Each number is 500 + 40 x the weight over its row's rms, rounded and kept within 0 to 999. Layers, rows and columns count from 0. Numbers have three digits each. The size before them is the row's rms in percent of the matrix's.

# layer 2 MLP down (transposed), 192x64, rms 0.135, rows 59-92, columns 0-63
104:450461456554491422525552519428480498520446593517436479558411535466524515434473528527532448585412506509521499516484560545499500485499495508458458548491510482491468469466475537505466477533499507
123:464424496415552504526504549567536444492550496524466464527520491417471473515482480538519570535478447454483534513484503492510488394461405501465526511562444474521473429555489499483501504490525502
102:456449490503556483567602482469469491449547548552481498473504532515495545514507484518503461413429564442530549543449511509484469528431476494474459505420482552507508511465537549488476523442522443
093:512464548468426541516521494473483508530534470445476446534488520486489571516504500539534520479508404520553491488504513467401413501476549499509470520470491436516500548505471488525527549360490479
104:474591555436451483560520454453538541467534498505527453532458569523459516496499448448589491540509521504441531527461569475473490465450544447573456505491555527507526491443494484498451456491501512
110:519480483499536488514510589501605527528530534533418476508557446445463548497459506467559479554489528468465531491518483509467467500565503483559483600570502570475442467528524509475455497524502462
097:460456369515506489476490425481494455448503537511569490522467527528551534440584466540464514451498473542531550516415561470542480523496504516504542556496548493564487482534513504489446516507518463
080:474526540500538515530457538481522574498462532566464510565474439452500485463503553497503519492502564569507599521451461484515462395447459529505495475472491551430483478553527512439547483534508530
117:531533472543502472613545505504489522560456508450511468481482494470478511467502543569491462563463587536522478476463520483423557530502480543540480517455452468514568464424573447528492489501499545
085:542466486452466543561571438539495518535550418464539519477421466533444446472561476494526553525613539544537503468494545501492527469506490471492449451474500567513471490504527484507512488470446539
089:465480504523566490487551470503435507481496530495542444474497551432566489441497526497479475505441559550486479606535543533415492461498546426468427548527479549494544467521500476460493472460513464
100:472448452525414526453472516513498537510478513499511477541522557468576544515519499467573455440472489495567519510440500490483592452489464487545464498524464468489488353489514522507540505540517519
095:453497537501509517512500425508472540440487466558497488508504474470522519483449504457538486427529483579533581440535478541400519507517502438478464499458526502398513434545450464534522500524439498
104:532472480524444552530573430535459481393492564482516559547431493551532553495460495543451450486447533495525480517494534503468421468455531457444482534509520482517512431506462469482534466455493484
110:488466453507538524437520448495460483518446525537508433458486485378508405477510517527509533523458525538510516516519483469426553547522552437469438453520493534480438492569507478423482506490515500
100:450489542538500505471557585549592463469586508544463491523501415497516521526492483520500508504509500511489565502472540406525560464514501508461573506524560561552500545456495532545539497524467544
086:462439505443469534532409539458539462491467411539542507547519493443536532470587483428460454525570491509428444483555530482434509452490502463493540510511472446540504458500495480490484519465488508
094:503519518478469515530560549554440592502502553526491417487520511561504563542459387472553434540452536492537458539473455536497477508483455491470538555449472483434473497481494472533503500472473483
105:488491572503539508467471433495447550520512463504472480454438513471560533500525480505565475403522515496518548487494474520492489622527524540528538548408461471508507453479513476536527573542447483
108:498520532492565496424369536466501549445474414520523472506454446512501434565523511512557501487529450573554471481495543474484490538549516503544531551470534491521473505539495512548498510573507509
097:480494540559493568513451486516552459445483489519493410517566519491458485488433487569484422490519515580476500458527507401493536485403495491528515472508565450481476465532491464527500482557531514
094:498522518534508457520555510488494507454455506451584511487594479433459535535512526523517507553546514506497475529500509497580541530486466510394475497511488569490512500532520581453503440569503594
109:525448518441520509515518507509480601389499522464498503500561442489500510466563566545491559524479516531468521437559509425491481490494506481429512497462521558536458560515464550452515549557500498
092:424553452524423482462525569488493532482537481464496494525540505508460496488405494440496532464464536476517491540465500502511529397422530462454544435558498504466541487521567520522572482489459510
104:460521526495463488456488539524473531516492484461463527530464547481484495523485440459424452525590491433475576550531478502541516501485549491538538539528569552471562468511545564441521447491580554
111:489486517491442474553500439536457517546476508526500540468514440496521539497525410473409497510488561472504537541471519527501565517455569438502478582491493442484603478510508456476472520515448435
081:545526445492464523500537508501494562461482507503569488513466510547522507492528427486578522509504481446485498512560493575447449478567502480557460580411379490535503502473501534551531478498478519
096:528529477463519491518500499508540512462449534392502594500581504483452473537466452451475527530532515448479505495488523561530505416571422468484468499529548467509566537554482472464552450503482491
087:476510489462555452537505517512447418536487461488529468567481423493547535466585456513498458551535473484547490500537553447428460498540504461539506472496450567530423494520484460529489500423492448
113:468488587500545448550504487514480500444481502454530501434455523414480476469459450502465497405507502454437557470569506560482480471423503468543528474467521488439501564505476500460524511437523475
106:490524535511464515550492470497522523465507539544521407532458506451526495472479536504539517523502451450459477488594476432531506454598480537476599462533514587473513513502455551558560491521509511
088:458555471492549552482480555525527435490453551469475433583495462532521500491490444467511499483425518475409595523419497456520537572464494518503483539477495538540452496500472539478500545495498447
088:466499458436484475467526470518451499522486539544496478496495476485567507469478452492480474393441509523458534501459447455472524447405472446471532474490457464477515542472554562397546520533483543
085:581472472537493464513612565485533526466559555491496552486544514538523516537497474533432459517456444514489465521504530465502438492457508518549510555503510491529530566611465468519475539446499531
# layer 2 MLP gate, 192x64, rms 0.291, rows 60-92, columns 0-63
131:476447527434513484546436466410475459576569473541478476508443553517492467550516511507529517436473501525513455513541554500472481535526572414519417488477541496446485488484479468490488564503486446
095:457512490501543420462591466456440469419531525553510568532500471464487421494467496477500452466531472534547485551478549454498494559539475463541449477508544505507470533486514546428500555434521497
114:454471568522558415452472501553480507582531511483501507450539515496533474488543435484524473525496505466449485549528500495490516493510440530522619494526494556521467475428460471481526528601529465
091:498509513490484543476525485541499481503476503411497475472517504495555501579432478494422530430525553469468496543527478513515489586498525502477465560453526439483457426532503519547511519578437403
098:450508540513544462508505457484434490477566440459528466473487562446489581492438442488490496447531442500549541519546453525505459486490468521583508487549579521548558455477450508505483475577502512
103:506527550467598509483560476472510485485524520444538518540441398447531528423502531491447503490483501469516526537491490456439505434485564511489526478463495530519470506552553512477580418470550533
094:449491548564519378471478471525440501526514466588472500483466569548570519484492418439484490512525504487448497503488492496563525550472519485526526544502495515490518436443405533489465502476511483
115:471486511444476479508537490468449502522601479470469557456505517503496487456538564482488514450540452453437513500543576407500569497459495517535568476488520586501494538544523518429520534486489439
096:462517548504542529528510505414476507529479520470524501462627532456534525487458517518482541467426519464424493497461457471444473484519465596475523466551504527513519521578516535479450535496569492
099:458472509493601478451452482449427538440534479525480447525476511403580490538498432490482533463500504560496483583481486479469460458494534479430537496508464469544506522553520496441483481466536526
102:512485474443486503484433533474534541440470585524572488469452470473529503584444495498525496546490514473573527489471516543515525456502447480482473504611512449441492457556555548561532481505472493
105:466518506535526468506478443491532570434475495488512548536506405490539502481416492488538430472523539528587526521533501477473527415457570480536504491458482514401564464520505453527520498497528535
103:506495445429498485516572552494473520444550523520534524472438494557482515481516517481473475469535428489535570506544513437410510423417467490531413508456513492469464487550508469543497512476460549
109:445447478485521482405469502484480510477447493489476493435470578413499485463439489544529552531525507551453458501504418475445619516484553476545468482505483532499477497570536498497496496505509451
110:481486436487449523525510551443510504468527473504472495448446448587511485489515515485478363470572469436531603476494469464480533475484494504499469514483499580525518560561502471513502505536465524
092:513507469475512464489536507515393465464526578461521570509507464408532494496483464527484484456534454573550471485505523443550524431524431514460427529541535547512502529453478511478541564480531518
089:543559480451409498517498543538498557488482480587513455484532507524503495500491506446546420545436493444527497488486529556443510445592490534504502583488500418463503470532464482565507478516477519
090:484494524504487505465514440537531428447570450565512438530499563511448554475491545479500451515540466487495519499517471525530447488495471460431558535455452468552452502488525477501501468451454373
094:543449451509521488486475534500463550530527523561498578471564471511565490479488479505579503453555523550425528483583388492520529497549519494450564535508498507475510543444450534503493476512455469
093:477493485495448534593418536518463505484496497451475502495572517529482499490520458577512461482572549455447518557500545424494490474467420540492582472516514588487461477468485430502476520500485482
106:530575522487470508464515460540507488583488453510435554503461541498508489583458527456548519548497534474501487479483490554461536537507483504474467513549452501529514473470583401548569421472453470
092:583517527483478429569457486471459540494463542520466482488464490499566508486512473490511438483471516436427477569503491557526516557537548462533514549589443481494598444482486505552498495535492506
083:499512495449443575539486483535496480504498541505538562475546504491535514495509481597489492549475501395418480561536487570507485475537465539480521544536460527438529490561550483540467586459496492
118:471534522501532416511523529515510516565572485484487457495538508448485471452520490550472471583409506512471517557497464501543546556470518557534482536423533500535472537580475452460473516488563437
094:556470485506436508547487507547448477554500506461537481512505407497549489518540477580425494489503489505494484532502547525538520558454490490465480532502417478439566496515513398527484584562494465
106:538449473486448596534548490444504560578451503506508520503570506501486499565457522495518511490511475486508545508529556506509472469520453447449459568449462477483510543558506439518517464429576436
091:499495442520485413473570464472498442501552499572486454508522556460514440504514503417513549474507469552517521487500600543486455532413544478537551460456462474493478526477468456505486540559475482
093:518552541469468486496438545516423437542515515559465471553533471468529452485531481469496511511487460502598471510455555460463498514480477507537524473491623527540497503438461446543559480435504498
099:444410525499495490481495473548454453519522496567547517463493467474481417454542413482502462496545506475451571434542582495539461473470529536574545450452508480475503459488495521530545527500545488
108:577509551556487466534583473526468415540549450552521498470489537480547492482544514468543492441474455457439418479514509513440499499479457554426534508537475578489494501506470489438498553519514511
090:413596494550496466463531511427487487464477523473556462475554468458504555514459520460516550531526507489525509518496479595524499531454445541487478470521504558565545449407442493508494475547515485
081:492470455499470535445570541464443474535513501436564547449484525500502533524577540496517502523456473541461532511435542546471547507606514507447536519511447458512466491521517574512407513534478504
096:468518497451486438517426488488493592544481571519514592505495446445542481459439518501535508478559546411523540494463532449486532538514498502456512478502467463441463514504559475521549478543538559
# layer 2 MLP up, 192x64, rms 0.283, rows 60-92, columns 0-63
110:489453527492531459504468502532477486528491522565520463450516493470527487552508502452519482497386545518550395585509522568480495513509573511509526496472450448470482512501459583581488494547507554
097:500578555539504491477494542516450529577506503490466445452530524557491576477566499518463547525436524478417513519484447507479511499454492536472526560404446519550487475524483447560443463479477498
110:535518428449468598542534506458492484466524467504514502540490524515459464487500544471492556522441438557528517443459564489484464533510548444470412498455492490455535526570506509481509547415442520
091:508413418504460566514524592492547453500532574481472477430510467499519429532510508499398514519530485474529469501422495472495515476557544520549488541524520505463494567512534509495556476455531479
094:524440479530536501496577514440557539521510499475494518466637445488438498511486509550516490528540475453462500441496496553542473533563440516508520555514475547492504479497585480515538503583536482
106:488414426525438429490522508467463509461548509505556539475491564549492580547564488493451489442493489570527540502479472450535586558499476496544498545490511447508479515496511503497430559466477481
080:493448505465510535469436489492505551497489538484565468462506431522462490433498552546488535502509546538497569541443561430476529423531505498495512433450507501448432558575547493470527516502549554
112:539496521502548515527498506531610495477396534501502436563504507477497513532423429528498467566470535548516465478429439555493460512519514509522446530503505447491502445442487478554506482495478577
092:549474479453482535536522435575481476474564495527530554481451434479463540459526503523553497527595525484556468457498515510561544513537529515458500505517510495440395450476491454510479583482497460
090:552535504511494485493588490559524440538399492451558555526501515558506512461506483483450479496467499496460512470442480508480553476430472505520440574450528525493476427450434541527490462521561529
101:513554498528509512540599505494477494553479403480432518522554524537449474443533548536454499456462499484449483533478504469493451546506543516555516493405496566466535549548455424478476492483523505
108:495531529431447550508500408528462530445507482486516464539504511533487527483476476437503491454529473621536529460516468507438454419517441505474512503418502464436470458473453489519508509448472454
098:496503574571522490470423435526478448521477481513512451537569485450496520486507442540515532487520602522478436506437443553577481548545500528478590490488474515559528508476490519457482513498521465
093:479519589465447500575491505490529468465501475510507468547547486627512499546501568427482482478415517514548490489514540532552398469503466477485498517485522444525517510434512538539456484528499501
098:544549588534495466471419534535466469521490565527523490509516493443502533474502531474477555583449548505499419527467530507537528552450492512541495483533516487496498411415519554466558533468496456
081:494460527493515453449558454509449443429446484506489519505483516453524519510492469484485465498473464493560548544444481448564489444547502532533501505505564433533473424512467628515503536519537557
079:450433524522594492482500427426515468524480506420510561517470446491504534502498457528478545476571526530520549507493470436560479559418524469513474439471473536530481535501550542431486500490533494
093:527491512493444514528496532504542478508515519473459552486506453456524490499464500518528567527485535504477527527494585514486544395464450538611494482574532561438599519524474467451473477521507552
104:505490510509488483490471498543477573499521460532473486485573473521565551468473484497525479488541515470442531471597390504526545527475504487458608518474474530507506535438461565510555493536422466
094:504491526498486581569432492539478489515457520496448436473586522581522557446464473537479485565510539463427525498545514516485500487485457546549522452511460516517461404515487484521526547527561464
090:521527482457485454468520516548478504512450546463526480459530485459517545480480515499484453539528496442449525481482533582464532541508413571499521481526471514519427463517602415519567410491512494
121:491453487497479475511543526477421548484522542450504509467537445525491526434513525505527554531486564556494571435530522437499492575516426515461470535439459558504452558488527480477467572525535440
093:506516551471518399449507481500497480516505508447494453486495516569557568539528461522461507500554580486521515518439466461485579513473478553461394491492485514503452471513481588488512475529549563
117:390518532463562480473530460582486487476430525427539526478459509487526463474551483442519561455557514491496518443472549465511482492509513471484578501471550485514517467527453587500499476494561452
098:528505502538546544525532579420566545516510525497526526477534560545466484483482587504543503511509484483494475495504442483484504458546459530541496449489509599552428514518508573497530412454480556
094:498451456487429522488561536539531571511473477482492512502485565524520524560480449459501428517497445554527545488550522562485524498497483461469440584463454458494515496490417518598535519452520463
093:494514424539460460502489472493537465534510456545487475528501476426514419513461513465518523472526455541471499464551588583541475499414568458508527485466474453521506550480488443494486464597516466
085:484442561494514419489527468498446508494528512497477517454551539487475548478489508460479540447548493464483503566465457434518502482570404539503560466424522557453491454501484475512572489545461569
110:422540522449512463470534446562463464512439545437507512466504467448508509408497509457495495503491464476487560432506447476497566477479435552486544486413561491485492495564537517447518499449531485
097:461563452475463479495455491532475528439418501496447484425484551494479568553535462494530501539473423479550494503449431519571492495554569485546473488516552485516494487470519489482516411511499427
095:502510537474564571491481564515500499498390528514502468566591501519502432452532448541502542550463509511426494429477513385509471515474516466511501518467467535533559493527518533473496511533517478
083:480528541526549451587459467503554525426530506599486466512514423548497476473463467447480536456540547515521512521484476441529463512379504509558428514477492525501505513512469471476549517471522475
085:508528484436470438467438499471546564562525526496535571493491444492546460532413506501449456496491520456523534504469575462518553540490562476475436516511473520531463512508537506514548473543587571